{"hidden_act": "squared_relu", "norm_eps": 1e-05, "tie_word_embeddings": "early", "lr_head": 0.0203, "decay_shape": "sqrt", "max_seq_len": 1024}
Each number is 128 + 24 x the weight over the matrix's rms, rounded and kept within 0 to 255. Layers, rows and columns count from 0. Numbers have three digits each.

# layer 11 MLP down, 128x512, rms 0.0561, rows 0-127, columns 320-383
138138139125130148145123126170106106171105124136141121102142128165106148125120098110135117143091128104142122129104111154120114135166174123112100128109101131129140165135097110090079130100146090
144118053088154071128137123081145082082099100147040113125133111158128135135136108138140114136127123171102129087120114094078143114099125166146148135120159114138129120104151170053149161148075103
109147174100096088160112129109123143160130135093109121156140120196101046123153134179102152120134113118188073082128116141098143123139127130097140118120100128126085142092126097125100132143108111
122115138101152092115109133167142137131129178121111124101133151087100111135144148202093121065143118120143140110111132138169117101091108102113102130133168142138103095086125134201121154137150104
143122176096136069082136130115137116094101087114184125175123125122122115103132116117117136101118124097111108068154144117121119134131156135101143128144132136132188158111145119133138110116126131
152146110115153109149122120103139093104121163127104120106138126093176130134103150179124110098122121184137135150128131116090131103133141109146136143119118121136124130148122143139154146161085170
162120156140162110124127127117106143110127151135117169109132149137119150146105122132126144163087134105124136147154131198162098119180127114106117126101098106107149158135096149120142123120193110
138122148144128175125121124084147126162146178126101106139131116068132188139143148137139139161112142146066141160209096129128138109102128154141144128123077162129114148088151150141138144113109173
117160132125172112126115137154125129085110129122117137149125140127155127128108144113122121138084167161091176127087161120076142149116170107160128132157119128139173141167157145094110144195115153
160100095134110182101153121142094134066161127114214165141123147138109115160114122149144135117100155121136174096187107137113081101049213135117129125115164096134120134134124152119111086146101108
153132104091157156088146123149110088119156140152155150119119135205140102140148135134109094112130111067132140107123146090104139139128159160118160138110122089101145115139126144126160151112128113
129133115100092118118163121141117150135074133101107139102128123084129089143102127124121145117128121091101136118149153151130139119096132116096123118153128122124119137113131127105155122134174136
134141105134100132120129133100131093165144078131149100079145109099169106106130130148135141153143140131126131116148130147186161128144153157159200118135153120122107121099136173073175130136117157
137104085114101102112132134111128110124108139133108138138122118117097143128112151110118135107117107134135127133121185118114127131160117115124169127108128103113130169126099109128102162136095119
102112142178103091125127130121140128137125169118150105105131113083115132109067125161133124092112121105099107124159091131116141124159185168135152125116129137133135121160158128161128108143172130
166133141106129159182122131151134120096136085132139140125133128065120142145110145197140136140136095118130105180174142090145095175166092180138131121135145127117093163133107142112108145169155084
171147133152115161119135130129146161149121120089100111127133132120096121139142111171122127166139089178134144130094122155158118143195115139124132143151155156136151125143110156174127154126167099
086164141140135102175126116108144117159056120172059137130128113085092184126140106089070126139114142112138145126125172128126138097154073138115194119146110167113118123131127079105133095122140132
109126153132126119108140132095131164129132138139089146168129116125132135129107114166137101140135095138141106131090130092103126121100102123094159134131134124125132128089122098141162123132093155
137130132111165093146127143116137132108118146133142126082133107144136157127144120093109118111143118121136118137085128126154129126114070094158127140119120116132145120133120131118129115106095123
086145116125098124110119127128140119092146068121128140169142123098170122138166152167137115146123118134096147117097162140085131115143139066173114128140126141130157133102125083082092133109115103
112118104129087128143145145118134143151095168101101164117123139135130106097135129117153125126117158139119114079175117126140105103219116116109144120121148133140094115123129114133079178099134130
119111183170107101111120133138147140130121123123107139124117123126120117156130134142136127146132118126112122126125119109105169128160141144131132123108134130123135127121094136098171139102103150
138134053155119108123154137115111092152134139143075168136126134128181101115132106126167135125133100089147142132079123130151143116129088123109140118097138109133102117145127084101119125115102147
138129108115131106123093134172133101116105190116127112147132120143087136084114128132127134139115106120155125136104149101123070145130108107114084128139122136142123101112141133115095133136126119
097107138133152114122127135157145135157054134120100136107132120112091073161130109078134099114117166093112106134147147164110104128150131114113161126120154140137115126091138108137122103121157181
105137151116163179092085131112118154180132142121134106151121129087131169110139166164121129176132124139165138122147148135113174120129148143138146115124113138138114137088153148109131131149142166
102131151111118073101141114077129133133125130136168137123117111147152105122174125121119150121111148119121088123101187158113114103125133154156124124138137105143153101146147094128117153132132111
145168085153102107131138135125171110124156136123186097148134135093113192129141112128142131143142132207071146102126099139130150133147187143160145136132102129134094110078131085122152130159155143
160157056135131121131144125120104113157159158096117153160127134082097121126149149137133095175114093148071113146134098111101123131157166103134117133142104127123120155105110142123091152122107131
128134158140142097150121126123117100175142168117094078064128130127155140150105128110123137121131150118096117093121141159123109137162113188083092130134098117120112145119130101122096175116109092
140100128180093119121124138117118134126090135139124135138125126111126157086140106068125143082111105128146130118082138103107089139110138120141117135146124124127138126092136110143154104127143121
122138117106121121140130124148134154152142124107113116148115106129127118139149116116132136151129108109158129118095081104117132147080138122132105130145091126139129147121117089141197143109125131
148117101146132147130127120141126113127136164096111134126128128108151150125171108105111125158086116138124106100109141138097121154146115092084132142115108133123136120142116150173155170129146111
174100143081117162123153142133127122152150114127164145120128098171142117113093123137133129128103106111110094120129127118148136154142149136107161135117135109119171122168134167175114128141172142
145111121140153106158118127106137118148114086118145143177139130177127132111168156142153109140105106083196132113173099123094175147129191086090163130134085140127141183200083128133096132191137054
165143090161113198143106123141108126096106141113105117115123128120113117099134097145105125125124151121156111137103098146137123134106060122154138124124163141122151092119120118120124128110121131
119138167136135131109107130100108124183091152105131152125126133130097075128129131089147139144116135183069097180152121155130098137115100130113107112131154138129103121101140138106154115132131133
157122157122122133192162127131140161142145137119111088106118139160132096154164127125156131148131153121120209092111133172091150155087132109187072138138123112144126118148144102123146140087116139
184128125138159163130098140117134142116097101138123110146129120113115156172131136114116102114124144103085128133103168140167142116114134152127094120081146078131141078182104137131130151121172178
126120129133139117116124130095098129148122160116147128152111109114161142073151136095159136158104090154114146134184129143137093090128107082126119124134128119130146105143137084127131106128077117
116121127063168202107121128089133165141107169099163072098126102180109072148110140133118133159090129099160122095117107114118164123109120109147139136110145123105122182069111115120110142137130117
150142161105138135143140116123141083076139041136149119162127129157108096113129141138110114131107077150107136168159153126130155090121151156099141130107108141128114127143114137158155101127178127
150157096078120192152166112118141123135131131109117071104128113106156059111095161190140139139103150155109113148169147099148091128128191129124142125107128156131142200115131111165142149100137134
125114102142120140102150117167156147102126157120069131102130146089122122153141133154125131099129166133126120096157168145119110141117115143102131127125126070131160130117118147135118158097123141
178145096136147114146163115139106147143119084137125172135140142122128173112145161110117139110120090089123112139117127135167106135053143108137150110120100108112120105150144104131118089102124144
106137122117142154108098129129104136158099134096164123119127118138119121098147140108125157128105142096130122106118118108105117140094093162141110136140118168133150175145113158141135144092155109
120172120056182155135118144119112127159120117151158133132129144103137126125126119149159121116108077120140097147168143147098122105120125149121087119126124154129118113151155177165152128135140108
135130103112153118149133132134111109171085180103052115172134115117113125136123106160137139152112112109190145142121127179119132120072130160146126142119144115155174070138084122090130140122155149
106125161149134104115105131140129083085139125139142137104139122132165068105117165093128156133116126138145090125126168123111172119124141070098050120157131157097130113131112128108151104170122123
116126093160128081155096136131117095136143114103156141142135118140108112139165131150144112179114091112150109129134145131131157129150132115147101127080133133132140153091133159151148124125098159
104108154113097106137163130122121125132116153154110144142128135121127162148110146131135114147105122152143148138102076123137127165146136156177131130161137136148132121173083126111149118101156108
136113120132132093114126141153127166146103136148100088136131114150112155124126136139130137137132159111129139111132142142146118119118141125163119129108142128130162146113160097127108104149107109
117113091152114131105131134110134141125079129174115123120122144131137129136138108150127155099091130162114151120161103121086125147079095107121120139090160103105122128130132146081150134121170166
143127144163103163117115128129136143130117143150117158108138125113147144133114094136112130111142125113169140141142114074127099164157148091122116132088135131129134083162122115181135121097115091
161157144125149110104149132115120119137135120143102134156123104139114133137132143132140145171133090132129130127133143112143102177108114127118103137145145114128120091184158131116108112110111159
122142127082132150125131122100109134122148203161074168135136119106127149082124161176137098120117121123127138148127169134174131137167148148115083123135141114140134156126114148135146148145174098
152132124126103132135129117170109158121122159142171104091129116112141112102116106102164101129153111099143087133150147138142142139169102103115131138133119144128166119161105138129158134159079099
128104124133128138087114147099126121123140171117117130145133128160133138159159143130118119169105126121131125122145114124118107128143089130134136133107158177109159170121094091115121114144059114
074159136101130098113127128130128119131139096134115104101125111132124102156142134117174110147118126130171128086146146129130126127115117091113138124160170120125158143114105093098114140131097133
073126116124124141119137122109109110111092125139148140135131118118156122123125117156134140140126092119109145185131140085084130116136150077110127119129145151142138133132150128058132086144059109
067124132129090090131133142135105123131087064156115144090137111134120139131116111151110143143124157096183119141126110134103116149141092126126124127147074143143130099121124140115095156111127088
093114167126133172100149130091153140131108119145163122110144133126134157137149092128099116123104116139180104142127136086143136120217139111118127134126135127130106149101113169141159141149141168
159136111120140085169119127169131141143139109111127127099130147106133152111120120177109125125131122088075134146165116125140115094137115098130132136139164120137162110110128120144098135176146117
104094064136139140102109132116159145063141228103143123134135116146164122134114131162147110167123096124119142159137108134151117134104145131109143126121135134114112130152147131184162123161114097
143120131109159090136143115130128134163124104126156137140128126146098142120137137115099121112151103092135084171167123102087150139115136135126139121112127137123092141104124130151167145170155119
118131115109129130096130123091120121086139154109091146117125130102143116164137127115152123169151113168078118124088107119173113115157160112118117129153104122149132131167115111104191139113145141
191126154138112140154153148134112109156123165150153120110112113105161148130157123115162140125124130118091153142126140131136113104144067093134125124118127120106122131140131127106100088118131132
137127119147145123137121134105144142087143163140113131109137118134126111158119111096091125095138158137126139125148113081132080126063137133141124128141122138121104109115133108127131139133110159
151133151117139144138137114132139116112153102132172121161137114154097120153141155112165109142128171123126129193106147154135130104075124145121117113128124122119164164112119136126096068133156091
170130158114124110131119136120110123155154212113138105156135115151053068151100144174104124135138116153148066120128112116127128146114136139153149115155136133130115134144117140119111143105163134
137124109159137133182121139085146095153117141114097142099135132109165180149116151135093089121149173166119127144133102157118157105116143092160182127099119171112120115076126109128113152125151147
113143124127076117149100123139112112122166099132126144126123144111160219155115098137155128157127153084122157117117146098161114109104114157187111129138118138141124116079116076117131102139109142
113135114115110148112158131123147154129125134142167109109128130089117124166116124131134106141139123107154111153107144137126154138168100154123122117111124151114102178141138169076131140132157165
149114129134172088147154144085132139113136134128021121147122115122147107152133145107156131130145119117130124101091129150156163131058138144099125132147134136120143103158146141158107130076134141
117145089163138073090130133140112124139104151124175128132135117108151138142119161128121146109114141112079136108132103154093123091149099131082093122113126111103100083097106139149167162153140163
157124098141136158104129122140140138126131060110138178112122128113115108164107128125143106139124140173068108132146112125138153169150146150097121127144129155140155132128144154169166153113120156
143141149168138133116123127106139114117130085121100135127127126095112146141176082141113143099111131102132152101143182127164112116092153131131150130135107147140098136182132139146133157136101117
126176079110147120105136132135113145137112140137164105147111131099163130136126126114161154140141135136122136102119121128149124138089098108104168136188123136128102104132108116074095132118100125
140112082093139142095107143153148127138120114100096123130129111116172138149172133139078114126111088137167167135138131084089138129143120138140147138104126139129139111121112115140126140112149096
143122119127133102127138107117138101118117088161147154115131131125113123115134098144134113103105114123101091133131095190116124117129111108140120128134111118124115113127135139132088122136110095
115109133147136160140130124147114132153122143164167141106126127102122137120113149160116113126134137130115127153081126179084144105136143115116160132143111126140127119094118141132056180131134107
048108153123114116126097133097125143132136127141127102175120106137132124141110146128119153084123139084142120053083138154082089128074099144157154124099158117135108109116136131141077103131167140
138121160167129153143137134173123120128087124153167141132131135094147119149101117125158119136116108154089112152093142127158152121148151127089117114129143078135099086138157102064120165112160079
153146155152168159124131118123143123149122118155089156186114146054111104139100136169145099152130159162196132179122109163126091118125154149134120136137113138125139103137124176090166134087186122
153142225167098104111110110150129147162120032180099110145120123132175117100081146102133145130108168132126151119114107181115170120082153120143110132126108132126077167084120114145106069151074095
134105162090123100107113132077136142142104088107056097127127112152132126132123111097128141137114143127105127068168151143110093113138158102131159122123128121140132159088135142164138158134134129
134134108099123094188125127115129136133138146116157072111144133126173134163157152140130126113118168096107101087137150186182143113133123169153098146144157137160105135144120163084137142138136087
145158141135156113115146117150136143126144180108182119098125133114110132159152130121130094109112129096119135113118153127174164114198116111106124126128160103145087133122125121132147128095175160
111116115122140203088109118157129124157168186138142155152138132146084160148143115149118118164123127119192132164080134145132123149075136110161131139152123101107133130142135136108150154125213098
126133162097134141127117138079144133118132151079114106093132109180127168128138145143109145169135117070161113130154096130168120093099065127115128134120122148110138151148126114135105147133111099
144111113113131154120146122166171132169153142137241128151126134099094151123115148168105105108109137143116126081129144082144167112180126107137172120116150102137150118114097102141180132125122149
137113135140146142129114121112149143142166159167131140109120135145106084128135129163105121129112131126129145146146166100100127137108117099152155122112154072133138117120123114127079136114167112
134120137158156148114123141103135128115117079135103160128151131119079129124176141114150146150132156116147186114115121128162119142115132118135156128129118122141160150091145117115143137143201073
124130094146096080138135132107114146121096117105164153110126150129112132103129105111137131116127076126130093128157104093177128134136153128175089120139130173129130126119113125149130132093142093
101136111136126103143134130155126164110104162156116121122118134118141117128133144155117126146109145165160138117093109141130144129088103137140153127117112112150129122161077105112163110095127139
130139128138104104158138139142156130105105146116132082110128131137149114101157114127136134116111147128139169190098152142153115135157135162139114126141153109123129146169128129086161099155154156
119113139127142087151136118154118119164055139144133088120132116147111063164120083144164112134136133122115141116139126167123137099115103145104104133135092140133115112140123111149073094100120125
103129139140134117127096131135087114146156088114131138079124135100129150129109158131154134121152172095138162103122140125126094123104111135163146134142123138147104038096145137123116108149089100
170110106085149144107110133143131130114135129117147148133126126125113106126162136113132155130117153120132148114136150143115118121093102141151115117105119106126132167127114109080148099088116106
122125095107130136050145129136123116103131120121153169149129151124138105108120134152105123111130137105151168170185188157090141078162097126167098126095140120135116144119098152108100108124150145
151120113183112146105083142168129137092180194141114129076123125083127093124128088152109137124123097113142121143116115138172111129224061168136101127128109114113135101142147133123122125082152139
112107111140144181148117137115130122064095147119186125121124115113112133155090117141143107133138133088145145110132166129124146120101088158177151129124120124103092136121107122080102171119113108
149136105073154104150131124124142148106161137115096131104137120161194119127155156110159128134110132144176168134129176108120107092172143132138094124136132137132121138116130124087134097150156164
130154177162140081139148121099128090097104133099079111148127125135122181137124101104123128148137174066143116131106113140150091127068107075130122148116125132137105090135157117108130119115121151
165132125093106101112137142166155095142123116085116130144126124123186158145127131150147118098146075111152141111138135115168121133128127185100184132149154118127135099134126144126139066130107166
144122119123109128128106127113142163104157121120116107117124140123115129123083155160118150146081122140159113114123120077145113137115102140143095140159079110137118118152115115149119124140135126
153137172153151130108082133112120141186138152181150118095132116142126097081143130119141107102101123143107086127147118109143126139178124124091082123095121146113100163130125136117152131137132097
156106173114161099106123136155126152086143093101119147153127133141120105155140173140139111139125123157105118098128141139103146091101097157122155129121106127141156094139107110146151111166150121
094146132116158129134153124160128114124099173110112153130133130144139106150149125079096112093129123120116169121136117138134167129181106128133119128124127108109153122108110109158136121118132109
123143157105124092115116139113128084101164099099128099159131133097103101168138113099134158159110122133111110122167118102122114139133199123140179109138134140133096150089129115096131120105144120
089126116116175170159116128154129138110116150122119159103127122081118136139116126147123127173120136133137141134121126157110139130135128147133163126128126098142103100136132114132115149153134144
130148128133129148135129148153144081174125166106133086113129138129119130101119138101145122100117112111097121139094123129142106110164118118123111128160078125131116131146121112100118097144128145
187156132130145159112107118150119107130137138130091094154128123155148136125114130097135136125105111104129160140115148097097107114084123147118159143121153125128130164143120127137132102122166123
117142152143117109092138141156098129121147160154041134120135097141096121091129106132135111133126129183147136098137117128120123123171087135108111139136166126117129113098115118112140128087195086
165116088115123110120128123158134156115106204084161126140125138119129100141163163133101130081095141156121148124132116079122170111203121161133162145105110126126157091115122108119142116192123067
099140106133112108106124123141149142121134113131064141126136122126178138158070120140156116124093149147147142146157119144165124133133138182113158139155142125108146119169157112147145162114161156
165133101144117152136126137114106109153087079106180147078134140158136159123142150136114126159143152084132116143152154142114129103132140102113089141141119142129130117126151112132156073134151170
144152109137172135129164132116137173105113143108132101137137130121078112127108177121185150114141101101136107130119119138133144130165116126159138140135112103146130127177154136132107132112099112
116138115124157101100131132113150118073137156151066098117136112127142181104161169097100112164150146105144157118066123168075120140107119095154099138139134116141089136126087125115150107189112134
102146172128148096090091130146117144109109124136101121137127140135163133098150117129144142110111148117093137111132105122153149111061107072151151131121142157138159123054153109121116132102106166
137174138146126170148136133136136164159140084149176131129130130126158112177128125130141105147133158154109163145163135146151130137160113106139132134119127126120103169124136145125103136113144088
131122123185176116112110136111118115123137139096166137125145122068153123141137149103131133116106119140163108118132161148130164118182162118127166132140197174154149113128174110161093107129167118
112137129106128120154116141109129125138138065160162098128125115178137098176156119101116108131138119099142078136131173169099099140156144088120179133104116127125139185174164148119122100166180129
121121144133096129155137130097109111156108087149117129170125126107085120145152156100142134110130134125105127126134131114142119118085118103084173142129140115118136088086100146139101111110144139
126138175118088128149139134140139111102169119131079157151129115155133085139160135118147152135133155147095104134104142094145077160105173132141151125152125135136160110110158123119129120112138120
133122173147119078085137126073115139138137110115138115105118126169141132155094142135153150165135120155100151112109125092133118140125143193122146126135133125129096159140134078157102128139128179
114165152151130115107117138119129140119079108116113069127120130167129190129119115114133128128116108097142078161112134128124129150120135060125136124105130137114117134107106159140087131174083141